config.yaml
vocab_size: 4096
beta1: 0.9
batch_tokens: 65536
Each number is 200 + 20 x the weight over its row's rms, rounded and kept within 0 to 999. Layers, rows and columns count from 0. The size before them is the row's rms in percent of the matrix's.

# down: layer 3 MLP down (transposed), 1024x256, rms 0.0926, rows 431-457, columns 128-255
# up: layer 3 MLP up, 1024x256, rms 0.0998, rows 432-458, columns 128-255
down431,097,224,208,190,214,176,213,221,198,212,177,180,196,207,184,213,200,178,199,230,218,158,199,240,188,194,173,188,204,208,225,170,222,177,193,181,183,189,197,206,203,194,217,235,204,205,192,192,201,179,214,223,209,226,178,240,190,212,223,231,220,209,199,196,194,215,187,204,211,189,197,206,198,202,159,225,228,172,233,223,156,185,212,216,187,215,214,203,214,166,206,194,210,168,217,203,186,234,207,168,197,196,222,206,209,209,176,217,211,198,201,200,197,220,204,204,192,199,196,197,198,192,169,201,211,200,206,222,164
up432,092,218,199,239,168,173,196,216,191,199,186,190,201,185,204,194,191,195,184,194,205,177,188,208,127,200,194,206,167,176,234,225,190,191,202,210,206,214,217,152,176,189,196,184,174,252,177,207,226,166,207,188,198,177,199,192,223,277,218,167,233,198,198,210,208,190,201,175,180,222,206,206,233,186,172,184,205,206,213,200,209,231,217,217,253,217,201,191,214,193,207,228,221,190,195,196,193,207,193,219,174,178,200,213,204,212,158,219,239,214,234,210,178,201,238,212,195,206,229,207,193,183,207,206,196,198,175,185,224
down432,089,214,245,185,232,207,184,196,193,200,217,206,179,206,185,204,203,220,215,231,203,187,234,187,213,214,196,174,186,198,201,190,213,207,212,201,205,213,176,199,223,192,200,178,230,176,188,192,157,200,186,192,191,204,194,200,219,160,197,243,188,171,194,199,201,162,208,194,192,210,202,218,189,215,232,220,206,234,197,205,220,198,172,225,186,237,203,238,194,175,242,214,186,204,192,183,231,193,204,187,229,181,248,191,180,200,221,184,178,181,178,181,235,221,211,198,190,209,192,225,195,197,187,191,200,208,194,208,145
up433,100,189,231,203,221,174,210,201,226,233,182,179,232,193,187,201,185,227,220,209,194,207,218,213,205,203,210,198,170,203,182,199,189,236,206,189,203,210,194,182,176,211,217,208,199,211,225,215,214,223,163,230,183,205,219,208,182,208,193,213,192,204,218,208,176,230,211,230,183,196,203,181,177,194,214,210,182,177,187,205,218,185,230,203,211,231,195,209,196,197,216,167,133,185,204,210,204,248,133,210,219,210,175,191,233,230,214,224,201,150,177,201,183,171,192,209,201,210,182,177,212,173,183,199,203,228,185,182,159
down433,097,215,193,165,182,238,192,220,207,206,230,195,210,206,200,198,197,199,223,211,211,201,182,204,193,216,199,212,227,177,178,171,197,204,216,219,217,202,171,193,211,183,204,195,155,202,204,201,213,152,242,223,249,214,180,199,188,178,221,219,253,192,183,195,219,232,222,208,209,213,194,181,211,167,164,192,233,174,210,223,184,226,204,202,215,192,223,200,181,193,186,195,227,186,180,212,198,158,191,208,190,184,188,224,168,209,195,215,219,219,217,200,170,199,198,169,184,182,222,206,212,198,192,175,207,179,196,207,194
up434,100,227,180,212,192,181,200,198,212,184,200,190,238,215,173,187,176,209,189,224,231,204,195,208,212,190,195,193,210,192,217,200,215,205,191,186,178,197,167,195,192,188,185,197,171,201,199,205,215,203,203,192,194,204,231,201,163,203,231,202,237,220,208,197,210,214,208,184,181,185,223,186,182,158,203,189,188,209,193,197,170,183,201,174,216,203,195,217,187,207,197,185,211,178,199,218,176,214,173,219,184,190,170,195,186,202,191,212,200,193,206,206,195,226,243,206,202,216,189,159,204,149,199,185,186,171,193,224,218
down434,092,194,205,201,189,211,179,249,215,193,184,259,181,206,216,204,234,200,194,179,215,209,186,156,213,240,201,192,152,229,165,196,191,195,204,219,235,227,201,221,236,206,219,174,168,215,176,212,210,191,204,222,176,223,212,186,193,193,221,189,215,222,160,203,205,178,188,188,187,203,177,209,202,199,200,199,196,171,186,183,168,200,214,192,201,196,204,234,187,201,217,200,160,218,230,203,222,174,204,196,206,195,175,201,205,223,175,227,209,202,181,200,195,204,178,207,196,168,205,212,191,238,216,186,219,239,238,226,186
up435,105,210,201,201,231,211,212,185,218,184,210,173,188,196,223,168,211,191,231,180,219,189,157,199,179,212,202,205,198,175,230,209,166,204,200,193,230,189,191,215,181,195,192,203,183,212,213,199,221,194,231,175,207,203,233,212,229,225,188,193,181,188,225,216,187,187,158,180,194,160,184,186,170,196,168,183,201,178,205,199,194,211,183,168,205,185,208,207,197,198,194,219,183,222,223,187,146,185,193,187,191,178,208,245,182,202,204,193,198,218,188,182,214,193,184,223,205,216,230,181,181,204,240,216,161,190,191,222,205
down435,119,161,181,225,215,211,198,206,195,207,192,218,204,193,215,190,193,205,212,210,215,218,150,176,189,182,190,228,219,218,235,214,191,185,211,178,211,217,178,217,172,200,169,187,205,195,220,217,161,215,203,166,221,205,182,184,222,219,197,194,151,201,208,178,221,207,192,180,179,225,201,190,204,197,210,204,225,229,189,215,187,206,169,190,227,201,196,191,187,199,218,191,202,181,221,176,193,220,180,227,244,211,199,199,213,212,258,173,203,171,203,186,188,183,192,221,161,217,201,136,236,199,184,189,186,212,216,184,185
up436,101,179,229,180,183,207,220,184,198,167,210,194,190,153,197,195,209,150,221,234,210,185,207,184,165,192,199,179,186,187,186,184,200,185,182,187,224,212,202,230,158,222,228,199,200,227,209,209,230,219,175,182,201,210,196,212,198,207,204,230,207,220,217,192,188,248,201,199,190,197,176,190,173,202,174,203,212,195,190,211,194,201,193,204,214,209,195,213,194,203,173,198,209,194,181,190,167,187,183,168,191,178,190,210,192,179,164,215,210,214,211,214,197,178,217,233,223,254,205,184,207,183,178,236,219,226,193,215,185
down436,101,188,164,217,208,205,185,179,206,187,187,206,212,228,237,166,244,206,192,229,212,207,192,199,181,175,208,180,194,182,178,219,192,191,200,216,204,198,222,221,202,171,224,192,236,199,184,216,181,194,227,182,239,214,214,165,182,221,211,223,182,200,185,186,158,193,183,189,206,188,217,199,199,190,187,186,229,175,209,190,177,174,167,227,221,216,207,181,194,208,200,206,190,173,211,210,193,187,200,189,172,150,203,233,201,193,216,167,208,229,226,188,192,209,172,209,202,241,195,207,220,202,228,194,223,211,206,163,207
up437,104,197,192,189,249,242,232,214,199,226,228,196,227,195,187,180,198,176,183,219,233,195,195,202,190,208,166,196,197,222,230,174,194,190,207,184,233,221,201,200,199,208,230,180,191,224,187,211,223,188,179,214,225,198,222,197,203,229,192,206,223,200,219,238,191,222,206,176,165,195,209,202,153,201,206,199,198,210,193,199,206,201,178,193,194,244,184,171,146,201,213,213,182,188,222,198,190,200,218,193,201,232,205,188,164,239,153,181,233,200,217,187,183,203,213,224,165,217,214,196,226,207,202,200,242,174,211,185,182
down437,106,221,177,201,215,208,217,191,204,207,186,180,170,224,193,203,199,201,176,188,191,184,206,186,197,209,190,221,214,213,176,218,185,177,215,229,183,221,183,209,196,195,213,188,217,204,174,206,195,190,170,199,205,199,171,215,230,222,205,211,201,184,228,160,182,202,201,197,208,206,191,186,172,259,206,202,191,172,195,181,210,177,204,163,184,214,196,168,197,187,188,180,208,179,174,236,178,194,177,170,163,202,200,203,174,147,239,195,216,229,215,188,203,233,224,216,172,231,197,199,183,243,177,196,191,203,194,215,213
up438,102,163,180,213,232,231,182,209,219,181,223,182,199,181,179,205,194,210,213,202,199,226,203,194,170,185,186,189,189,182,216,211,201,225,214,188,187,229,193,204,201,247,160,215,182,178,220,191,219,231,206,161,207,212,214,199,203,175,176,210,199,200,212,198,192,231,156,204,245,195,192,208,193,204,192,238,175,211,176,205,222,206,184,212,195,211,207,186,189,175,192,185,192,224,195,219,179,184,152,214,192,193,192,196,198,218,182,194,218,217,193,213,175,199,205,205,191,202,221,184,180,247,212,203,169,215,201,204,202
down438,115,161,184,148,221,163,208,207,201,201,189,218,222,246,206,183,189,196,179,195,168,175,193,191,189,231,198,175,188,189,217,199,216,200,214,164,177,212,163,198,242,220,183,182,203,201,219,184,203,202,222,182,184,214,213,199,202,239,225,177,210,204,173,196,216,211,191,184,206,205,194,183,190,183,199,179,202,185,199,194,232,187,176,181,192,223,181,172,218,193,195,209,199,211,202,205,171,183,223,171,185,177,185,224,196,189,206,173,238,207,181,238,193,227,211,228,195,209,185,191,232,228,187,231,196,200,170,170,216
up439,102,174,193,178,227,219,217,212,178,195,235,171,194,206,223,180,224,185,193,180,195,188,191,168,172,212,216,203,195,224,200,204,201,201,169,183,237,226,185,200,192,223,180,205,203,200,197,200,210,173,170,199,222,200,190,232,195,211,200,170,202,158,201,205,189,226,211,188,180,199,182,187,196,195,185,228,185,176,186,197,213,191,241,209,184,211,205,221,210,213,211,174,185,167,167,202,200,179,185,199,224,207,219,188,218,205,138,228,226,212,225,205,201,210,224,206,203,222,250,206,199,192,194,194,185,226,190,194,222
down439,093,209,214,223,187,194,177,213,218,214,187,215,248,221,231,166,175,187,221,201,194,221,212,198,206,206,219,193,178,200,191,209,233,156,230,223,207,210,188,203,187,190,206,178,196,170,167,203,221,182,216,191,198,209,213,149,217,161,228,259,173,208,204,192,206,215,190,238,213,230,202,189,245,190,167,165,154,221,190,230,190,200,177,172,210,202,206,180,187,177,197,218,208,219,180,178,218,187,207,182,195,203,194,210,194,186,229,212,223,197,180,212,182,171,200,191,224,180,217,221,198,197,182,217,188,220,221,205,201
up440,114,230,235,189,201,226,206,174,209,190,229,205,213,188,207,194,203,182,176,195,197,208,192,185,189,197,188,179,189,223,194,222,150,204,200,176,223,164,199,184,189,202,213,171,160,239,184,209,226,185,200,198,213,240,199,174,237,225,206,189,204,192,204,200,210,185,217,182,189,206,194,164,175,192,178,208,186,189,194,242,204,216,213,194,189,167,199,175,204,228,221,214,203,214,198,198,182,215,177,205,192,201,225,202,196,200,226,229,204,201,172,214,178,162,188,184,164,217,207,163,165,192,198,200,216,182,169,159,199
down440,117,195,191,206,185,207,197,222,183,220,204,210,169,172,221,195,179,213,175,177,167,189,186,210,197,200,183,230,226,184,218,237,216,160,203,190,208,188,236,239,207,193,177,214,208,208,222,221,180,216,216,173,160,213,224,213,185,177,194,211,244,203,221,176,216,188,189,187,171,232,195,217,167,213,165,184,214,174,169,189,215,192,197,173,192,183,209,217,206,198,213,262,198,206,202,219,147,178,173,193,191,231,211,207,235,167,192,227,220,227,233,217,148,199,236,216,251,200,198,216,205,181,205,193,169,171,238,207,215
up441,096,221,192,211,223,229,214,176,173,190,257,223,209,163,197,196,171,193,174,172,198,173,200,203,156,204,241,178,187,205,194,199,205,207,197,213,198,223,188,151,193,242,212,174,208,191,223,173,196,193,205,198,190,177,217,198,191,203,200,189,165,172,190,178,224,216,216,193,169,192,186,224,207,176,220,184,187,202,211,224,215,207,219,185,187,210,210,261,213,204,160,168,164,211,214,155,180,207,161,174,177,230,205,205,164,228,197,185,197,216,217,227,203,170,192,200,216,217,192,183,210,238,196,237,152,191,181,222,185
down441,095,194,175,205,143,165,178,210,208,199,175,168,188,213,203,207,198,198,210,224,184,204,215,178,201,220,222,212,220,192,171,182,218,207,215,189,217,143,186,200,190,173,181,207,173,215,199,215,186,210,183,198,229,274,185,205,216,216,211,209,240,230,200,200,179,214,196,195,197,212,175,182,223,233,169,218,197,210,188,198,212,222,176,201,223,201,191,178,181,191,173,189,227,176,180,213,208,202,202,170,216,175,219,201,214,171,218,194,238,164,218,184,215,185,200,217,182,178,215,218,189,166,167,205,234,193,207,222,219
up442,091,198,184,238,182,215,189,221,214,209,176,210,195,219,200,138,182,217,197,199,210,210,160,176,189,197,193,193,204,182,202,209,218,170,182,172,230,187,192,206,197,207,194,189,204,185,195,225,217,165,186,179,172,202,205,206,187,238,162,186,204,191,227,224,186,169,179,188,202,184,186,225,245,214,153,215,192,193,180,231,221,230,203,204,159,172,162,198,233,169,238,226,242,173,186,217,196,195,201,190,197,190,239,197,207,193,192,192,225,198,203,209,193,188,201,186,196,246,218,195,192,202,208,188,202,237,165,181,225
down442,084,201,210,173,218,199,200,197,189,218,188,154,209,165,226,199,219,174,200,211,210,221,227,242,252,197,217,207,212,197,240,184,173,195,211,231,170,204,244,219,188,198,162,174,194,200,182,175,225,219,193,196,180,190,184,202,195,200,204,206,181,194,191,215,213,234,189,177,206,188,190,182,238,188,199,202,200,192,189,168,164,194,193,180,228,221,198,161,212,224,210,182,159,199,209,198,235,187,195,225,205,227,177,192,165,181,197,220,194,182,191,198,195,201,225,229,205,170,199,224,228,191,188,217,223,194,209,208,212
up443,098,200,191,214,209,197,229,204,203,205,192,223,203,176,199,172,190,184,225,202,194,214,201,182,167,212,195,197,213,202,168,215,201,209,226,186,182,175,155,188,206,236,180,211,185,190,179,175,168,198,179,223,214,208,199,183,223,207,212,179,158,197,231,204,227,212,221,167,200,216,169,200,218,196,188,247,206,192,203,205,193,220,221,208,213,183,225,241,226,212,205,171,184,193,196,182,189,173,200,198,197,239,216,206,179,215,167,191,186,190,186,230,197,191,192,218,189,224,193,199,205,206,184,240,194,187,171,180,184
down443,092,225,191,218,189,165,191,216,210,179,174,210,199,220,199,220,215,214,193,231,226,205,199,220,232,198,207,212,210,214,168,215,189,248,221,202,196,193,189,191,200,228,255,216,182,178,181,155,216,178,183,201,171,216,213,215,173,173,195,203,179,192,181,201,180,208,194,192,181,219,194,240,208,189,209,216,220,216,223,178,182,182,216,217,213,217,207,237,172,215,207,186,194,195,191,142,224,211,200,205,202,208,216,188,166,187,192,187,189,211,219,205,179,183,210,197,200,162,214,210,177,190,190,180,214,188,195,191,210
up444,093,184,195,170,230,186,212,192,184,252,226,203,183,131,217,176,155,175,215,181,206,210,169,205,221,183,223,179,197,180,216,202,233,209,229,216,174,198,185,193,209,169,176,219,194,230,162,202,224,210,206,152,163,206,181,200,187,184,198,207,200,207,233,191,203,192,205,180,189,220,220,171,172,213,170,190,199,202,192,212,194,184,207,185,222,206,189,209,206,190,163,240,194,223,234,204,219,251,199,181,209,188,197,192,194,226,185,215,225,194,236,202,169,209,195,176,207,174,217,210,213,194,179,228,205,197,167,163,198
down444,083,208,202,199,186,197,230,228,221,228,197,177,200,209,189,174,226,217,214,225,151,240,202,195,248,249,174,210,205,201,175,209,217,216,195,189,208,209,201,179,195,205,229,171,178,198,203,191,205,214,202,218,183,186,222,196,234,200,206,206,218,208,187,169,202,194,207,218,173,213,210,201,212,189,195,201,182,199,180,206,196,220,204,176,186,209,204,207,242,200,167,221,174,232,191,195,204,137,202,225,208,191,189,199,216,208,192,178,177,219,188,205,221,201,173,195,165,178,199,233,157,201,228,190,234,193,222,184,185
up445,089,196,208,193,189,205,199,197,218,206,218,211,232,212,231,152,228,206,190,203,200,212,224,174,204,186,200,137,203,155,225,198,173,186,198,199,150,189,193,197,217,199,194,213,198,239,177,246,190,220,202,182,210,191,186,229,183,239,202,207,151,182,224,172,207,234,182,184,179,206,214,221,197,186,173,185,212,194,199,170,202,214,186,183,182,181,200,218,179,211,176,178,162,167,188,221,222,193,205,193,185,198,193,218,199,196,188,200,171,217,208,177,197,179,200,187,200,199,222,199,144,213,194,186,232,204,195,197,198
down445,083,227,193,166,171,201,207,187,213,209,179,176,219,166,204,196,215,203,182,209,196,204,194,210,198,153,229,188,220,219,172,227,222,194,227,200,187,199,217,213,224,180,182,187,210,197,209,199,213,220,195,208,209,182,212,222,214,184,197,232,235,205,207,168,190,225,196,208,185,203,184,204,198,212,212,198,213,155,255,218,183,226,213,215,205,188,231,207,193,209,191,200,193,188,200,210,218,171,226,164,211,177,224,192,199,166,178,178,214,201,228,233,211,214,197,196,185,193,204,202,164,219,203,197,217,191,193,207,235
up446,097,189,242,184,215,226,221,206,176,206,171,177,262,196,159,210,172,164,179,235,196,202,209,189,200,197,220,191,220,223,231,200,191,174,209,170,182,203,195,183,211,196,225,178,196,230,182,180,223,154,216,228,188,187,238,205,213,204,188,183,231,222,191,184,198,195,207,198,191,220,215,199,189,202,205,229,206,196,217,215,200,195,212,205,229,226,237,190,205,212,187,209,175,203,176,223,163,214,203,167,199,210,250,219,195,212,178,195,205,191,246,204,216,205,201,206,193,197,230,182,204,234,190,219,195,212,194,200,223
down446,091,210,171,223,202,204,204,217,194,211,212,197,184,183,185,168,221,249,202,172,202,213,169,180,205,203,182,191,181,154,198,207,232,217,217,230,214,222,205,198,188,173,171,205,197,190,234,186,200,220,190,162,200,191,197,185,188,177,243,185,206,175,207,166,204,234,196,221,177,175,189,238,229,198,222,173,176,201,184,161,195,194,187,206,217,190,195,207,204,211,187,213,219,189,202,188,208,215,227,211,210,216,176,195,185,222,198,213,174,217,206,258,223,207,184,202,206,202,210,198,186,193,228,226,190,223,183,163,181
up447,104,169,191,194,207,221,254,238,191,204,213,197,202,197,216,196,199,174,200,245,199,172,178,213,193,197,181,222,210,170,169,239,210,229,225,175,203,198,165,180,210,227,185,209,194,197,213,195,193,174,227,199,221,210,185,222,172,180,197,187,211,169,201,239,230,213,195,199,189,195,201,191,197,177,225,222,202,177,205,209,196,215,209,172,155,212,216,212,222,165,192,197,227,181,215,188,207,240,180,189,202,190,190,209,199,217,189,188,201,231,186,204,205,181,198,163,203,239,203,228,142,250,178,202,188,229,205,203,182
down447,105,155,160,190,222,217,239,186,216,193,227,224,137,169,217,179,185,151,179,218,191,191,193,203,225,197,193,219,223,168,212,202,235,218,192,172,187,183,185,186,214,191,157,229,185,206,203,213,195,194,189,191,220,214,217,201,193,157,176,186,203,214,164,195,196,186,215,205,208,214,185,182,155,197,199,205,203,178,205,207,198,187,188,209,191,191,240,230,172,205,200,212,214,201,242,203,235,239,192,198,176,208,211,242,243,211,201,145,220,223,196,220,194,204,194,184,178,206,166,208,206,221,188,191,190,191,203,202,216
up448,102,201,191,221,200,216,200,193,179,203,191,201,212,195,174,226,242,205,207,226,193,234,206,197,197,183,206,173,187,211,209,201,220,190,211,163,208,235,203,184,218,214,219,194,194,175,206,159,184,203,190,211,229,225,209,215,235,192,178,204,190,182,194,218,152,218,213,187,239,218,203,210,238,180,196,219,180,189,197,207,218,211,178,195,198,202,190,201,194,196,212,237,205,173,178,180,205,188,168,187,168,213,201,239,204,187,213,230,237,170,211,213,203,244,203,228,224,223,177,182,188,193,196,209,206,227,180,253,184
down448,102,183,198,221,216,154,162,198,186,197,195,231,200,185,219,189,170,201,172,210,205,193,193,201,189,206,206,214,171,191,225,219,198,214,200,204,198,185,197,211,185,224,208,193,190,186,192,174,179,188,207,199,187,210,170,177,203,184,191,204,202,207,222,172,191,233,202,190,211,182,160,201,208,201,189,168,184,187,205,193,217,197,196,179,191,227,178,182,208,189,206,197,191,181,171,245,175,207,221,193,232,204,194,185,190,206,212,169,233,157,153,190,211,209,215,179,197,178,190,197,209,205,234,224,198,239,235,179,172
up449,106,203,196,197,174,188,202,227,207,156,188,223,235,177,213,156,171,212,244,204,217,156,177,197,221,201,183,209,208,195,173,230,186,205,210,184,204,201,179,171,193,223,239,182,205,208,198,205,217,201,203,185,172,194,192,199,243,166,200,191,200,225,205,214,206,190,194,191,250,214,234,178,201,203,197,235,180,164,158,239,192,170,170,191,209,217,179,190,134,193,212,198,194,207,208,211,182,216,200,191,213,195,194,204,207,197,210,210,202,195,180,209,184,173,196,196,176,190,230,185,176,223,199,232,179,211,164,206,211
down449,096,183,195,209,184,191,193,214,257,222,181,196,221,169,151,186,214,191,186,199,197,179,198,196,175,143,183,202,190,224,205,217,224,215,199,167,177,193,217,216,188,235,181,199,188,241,186,210,176,185,206,218,190,237,258,175,164,218,193,172,227,213,199,199,190,238,232,187,191,240,199,195,192,172,204,221,210,213,201,211,209,210,188,214,221,170,204,212,207,193,236,181,160,219,196,217,223,195,207,205,196,237,209,176,201,225,215,245,225,212,211,214,199,200,202,186,211,199,216,167,167,224,199,206,235,233,180,182,238
up450,110,163,201,176,194,178,219,212,209,241,230,175,229,204,174,194,194,205,192,206,200,197,210,257,216,204,211,200,198,175,203,206,191,209,214,188,226,186,238,191,169,178,228,236,185,217,204,205,229,193,182,207,190,198,230,225,208,215,213,174,181,170,213,192,169,197,204,225,186,228,199,199,221,183,235,211,213,171,217,209,188,185,182,194,189,208,214,188,191,202,165,242,200,221,200,202,190,204,188,175,193,216,167,196,220,216,130,209,199,195,201,198,210,153,213,163,191,176,226,191,141,191,186,193,188,192,187,207,211
down450,110,186,223,194,185,206,232,196,234,194,203,205,201,173,211,210,206,185,188,217,179,208,189,219,198,222,219,222,198,189,181,208,232,194,177,247,192,201,218,186,178,214,210,223,189,198,174,184,216,199,192,203,188,195,190,241,186,176,191,204,195,207,210,188,217,187,199,160,188,256,191,176,187,197,203,224,232,229,230,213,221,208,193,217,207,195,195,199,185,221,208,230,207,163,204,192,213,214,210,197,226,198,196,189,164,203,223,182,211,182,231,210,183,175,204,201,224,213,132,189,215,222,220,202,175,178,198,219,225
up451,100,176,216,159,230,200,180,173,194,176,204,221,193,208,231,214,194,199,218,187,186,188,186,194,156,196,221,192,194,194,195,225,200,225,202,197,229,281,207,205,211,211,197,224,198,219,185,184,222,177,185,211,219,213,241,197,178,197,178,199,153,200,225,239,200,186,191,185,187,202,162,213,176,200,174,187,198,215,187,226,201,180,240,189,227,238,187,228,208,183,206,207,208,160,168,220,193,208,203,201,187,204,215,210,163,224,190,224,211,198,216,180,189,222,192,169,196,228,180,161,211,225,221,231,154,219,162,195,174
down451,100,199,153,208,204,171,236,195,208,215,201,188,201,181,224,181,171,199,201,209,196,207,218,169,174,229,193,214,176,163,215,197,192,211,220,237,191,155,197,194,208,210,238,195,218,200,223,225,210,198,195,212,230,201,191,215,198,218,203,240,206,206,196,162,209,217,220,205,189,203,203,164,224,179,209,177,199,199,207,213,202,213,185,175,189,150,212,209,212,250,246,201,206,196,223,168,179,211,185,194,229,182,167,226,185,204,176,199,210,200,212,209,203,194,166,223,207,195,180,198,195,146,220,204,189,185,217,211,236
up452,107,197,214,184,177,191,202,205,196,208,191,217,184,222,186,196,214,160,189,218,218,202,194,217,206,217,204,160,201,190,187,211,179,226,201,163,180,203,184,179,176,202,169,189,189,221,215,206,158,205,204,181,199,180,204,207,199,220,166,191,203,213,236,208,157,225,192,175,180,161,209,161,228,200,206,226,167,197,168,194,218,204,221,214,180,194,223,186,197,185,206,215,196,199,224,221,183,180,193,193,200,183,199,203,203,199,192,209,202,204,188,187,213,161,213,226,209,205,192,195,218,197,202,253,230,177,173,198,206
down452,102,155,203,208,194,226,163,208,197,184,208,202,232,186,242,217,216,206,185,216,228,213,181,189,179,177,206,185,206,230,218,183,219,207,191,183,195,224,208,220,243,221,192,222,200,213,227,199,157,218,202,173,174,206,184,223,177,194,151,167,181,184,203,196,192,195,214,202,168,182,220,231,216,188,186,209,190,150,179,209,206,188,186,153,187,199,215,208,198,167,212,223,227,205,209,221,232,165,207,226,174,206,201,224,210,234,183,208,174,177,194,184,215,221,181,198,184,172,194,214,197,180,183,243,206,212,206,182,162
up453,102,220,206,188,204,238,228,183,229,218,236,211,208,189,225,172,184,195,241,191,205,198,193,185,230,171,180,208,171,174,185,180,180,215,213,228,149,219,181,191,183,191,190,203,188,217,221,220,191,210,188,170,211,201,197,203,200,188,193,217,162,183,236,199,137,204,180,205,199,193,216,209,169,157,195,211,189,179,162,194,239,223,194,171,208,180,206,215,205,190,205,229,185,172,184,191,203,210,221,172,230,218,220,235,208,201,208,185,201,208,181,204,216,226,217,147,198,221,185,214,200,215,210,218,155,179,195,232,202
down453,101,223,195,196,171,206,194,211,206,194,174,194,193,188,228,180,228,218,196,212,199,189,213,205,204,200,203,223,202,228,184,186,172,209,227,189,202,205,189,178,170,195,198,224,242,190,201,178,204,203,246,251,193,223,196,174,219,192,196,189,199,204,144,193,198,227,212,168,194,218,194,191,210,197,214,227,233,253,208,212,197,186,184,219,204,194,208,168,185,230,197,221,180,194,196,187,194,227,193,239,202,187,190,193,196,201,197,222,226,200,194,184,184,189,206,208,147,235,208,207,215,184,224,189,186,189,188,204,207
up454,102,178,207,221,212,195,214,182,252,193,210,196,196,184,201,223,173,188,209,226,203,194,156,210,184,175,158,177,220,225,167,237,199,209,187,224,198,195,192,191,202,236,187,201,188,202,206,233,198,228,197,184,189,196,167,186,211,231,196,192,178,170,207,185,192,218,171,191,149,233,209,183,199,202,224,209,213,199,199,198,208,237,191,191,229,204,151,228,187,174,214,195,188,209,201,203,210,194,205,188,216,198,232,197,162,202,204,169,194,192,171,216,199,183,193,205,197,224,181,171,225,194,184,225,205,203,194,171,221
down454,103,204,184,185,160,224,192,192,213,202,206,223,230,197,185,207,189,222,184,184,217,208,193,217,211,219,207,197,209,167,208,191,218,232,212,197,200,210,191,177,193,201,213,237,206,217,230,170,200,229,191,201,246,194,218,192,206,175,207,197,222,229,205,216,205,211,157,185,174,145,191,201,184,185,175,188,161,166,222,194,185,215,217,176,179,181,232,160,202,190,170,209,203,198,187,152,204,201,217,206,202,209,158,208,235,197,182,214,175,184,229,194,185,203,208,192,190,213,173,224,214,185,226,216,173,216,197,195,231
up455,094,192,181,207,190,204,222,190,215,184,190,163,193,157,177,180,143,195,207,196,237,203,172,211,207,203,223,223,178,225,202,201,227,214,237,188,212,208,191,242,203,197,172,183,206,185,214,211,246,182,229,153,231,197,206,203,245,209,195,219,243,195,221,202,201,255,188,184,235,187,208,189,163,188,215,163,188,204,196,181,196,190,197,191,184,198,212,191,170,177,154,193,192,182,222,199,247,190,169,179,230,185,170,205,213,205,220,207,220,200,203,193,182,215,199,245,192,187,203,203,223,183,201,219,217,241,207,208,173
down455,091,182,196,179,221,226,210,225,212,216,230,199,189,223,180,177,238,225,182,181,192,197,207,176,201,208,188,193,213,212,181,190,182,199,208,199,196,188,229,181,224,223,213,230,209,195,178,196,196,173,186,245,210,233,192,185,188,175,214,176,163,199,202,203,203,231,240,199,146,211,204,197,224,215,175,170,226,198,163,223,197,239,223,191,211,215,176,229,212,166,200,185,200,223,205,188,182,227,197,216,194,214,210,172,194,212,154,204,168,183,224,216,211,180,195,224,221,225,209,201,164,196,235,189,173,183,193,184,186
up456,104,204,194,150,195,195,225,204,170,185,213,195,208,204,185,203,199,188,223,214,199,217,203,210,220,190,160,194,163,183,229,192,237,202,210,190,200,212,160,162,236,202,226,228,180,213,157,228,218,184,237,190,190,196,201,203,211,232,188,181,181,172,213,208,184,205,201,195,223,156,192,205,198,194,187,230,187,176,188,195,204,211,183,200,188,178,210,186,185,180,212,191,194,203,175,172,239,235,145,166,214,190,206,220,208,215,184,195,179,220,212,223,193,160,166,208,195,209,193,184,164,241,217,220,179,234,159,175,155
down456,108,210,204,171,216,185,208,207,191,190,204,219,192,232,187,199,195,154,164,193,197,220,207,183,197,205,157,189,213,200,203,225,212,212,205,183,210,222,182,157,212,199,203,200,214,202,188,210,173,202,212,182,242,217,185,188,195,172,189,197,200,183,189,208,216,184,202,235,187,183,227,217,195,179,200,175,215,188,220,221,213,245,199,192,219,251,212,207,216,229,213,195,220,207,188,181,196,214,192,228,186,219,192,179,223,220,193,206,208,233,183,220,184,202,191,199,211,201,179,189,212,229,178,209,171,194,174,165,183
up457,102,185,193,226,179,194,221,192,220,240,216,197,234,195,218,179,163,158,196,192,197,180,208,228,209,173,207,201,196,219,191,237,245,231,235,181,181,162,159,171,221,208,216,214,205,200,216,200,210,175,227,198,184,204,198,196,197,193,164,201,225,229,196,188,203,203,148,185,200,213,209,167,241,223,195,197,200,198,171,202,211,207,202,189,182,198,172,229,137,190,188,186,204,185,166,221,198,199,198,178,179,219,210,193,163,225,198,182,215,196,190,185,215,184,161,189,185,190,196,197,205,189,188,230,199,213,197,198,232
down457,106,194,187,171,213,168,222,162,197,207,232,194,175,195,222,181,182,221,170,194,163,182,201,178,161,199,196,203,209,221,189,209,162,208,194,220,209,198,207,228,207,198,234,190,206,216,224,223,172,176,233,179,235,210,183,229,197,196,164,206,188,197,187,181,205,219,220,197,203,190,189,219,160,222,207,214,215,190,212,208,205,178,197,210,196,211,203,209,194,195,210,180,205,185,206,227,223,194,199,167,209,198,197,206,250,195,181,209,215,204,205,223,189,210,208,215,156,214,203,196,191,207,209,202,202,184,171,193,200
up458,102,221,238,162,184,208,212,170,177,203,192,169,160,204,202,227,211,200,214,211,209,176,195,183,200,196,217,187,207,201,183,192,226,221,173,208,211,201,194,198,194,209,231,172,176,194,191,226,239,235,171,159,210,207,228,196,225,217,198,195,202,183,209,181,216,189,203,240,177,195,225,218,207,187,180,201,220,172,174,221,189,180,184,184,187,196,207,206,176,204,223,204,224,189,204,223,208,223,198,175,210,215,192,172,200,193,200,207,212,199,200,204,215,204,178,190,206,194,168,146,167,225,206,177,243,204,186,206,164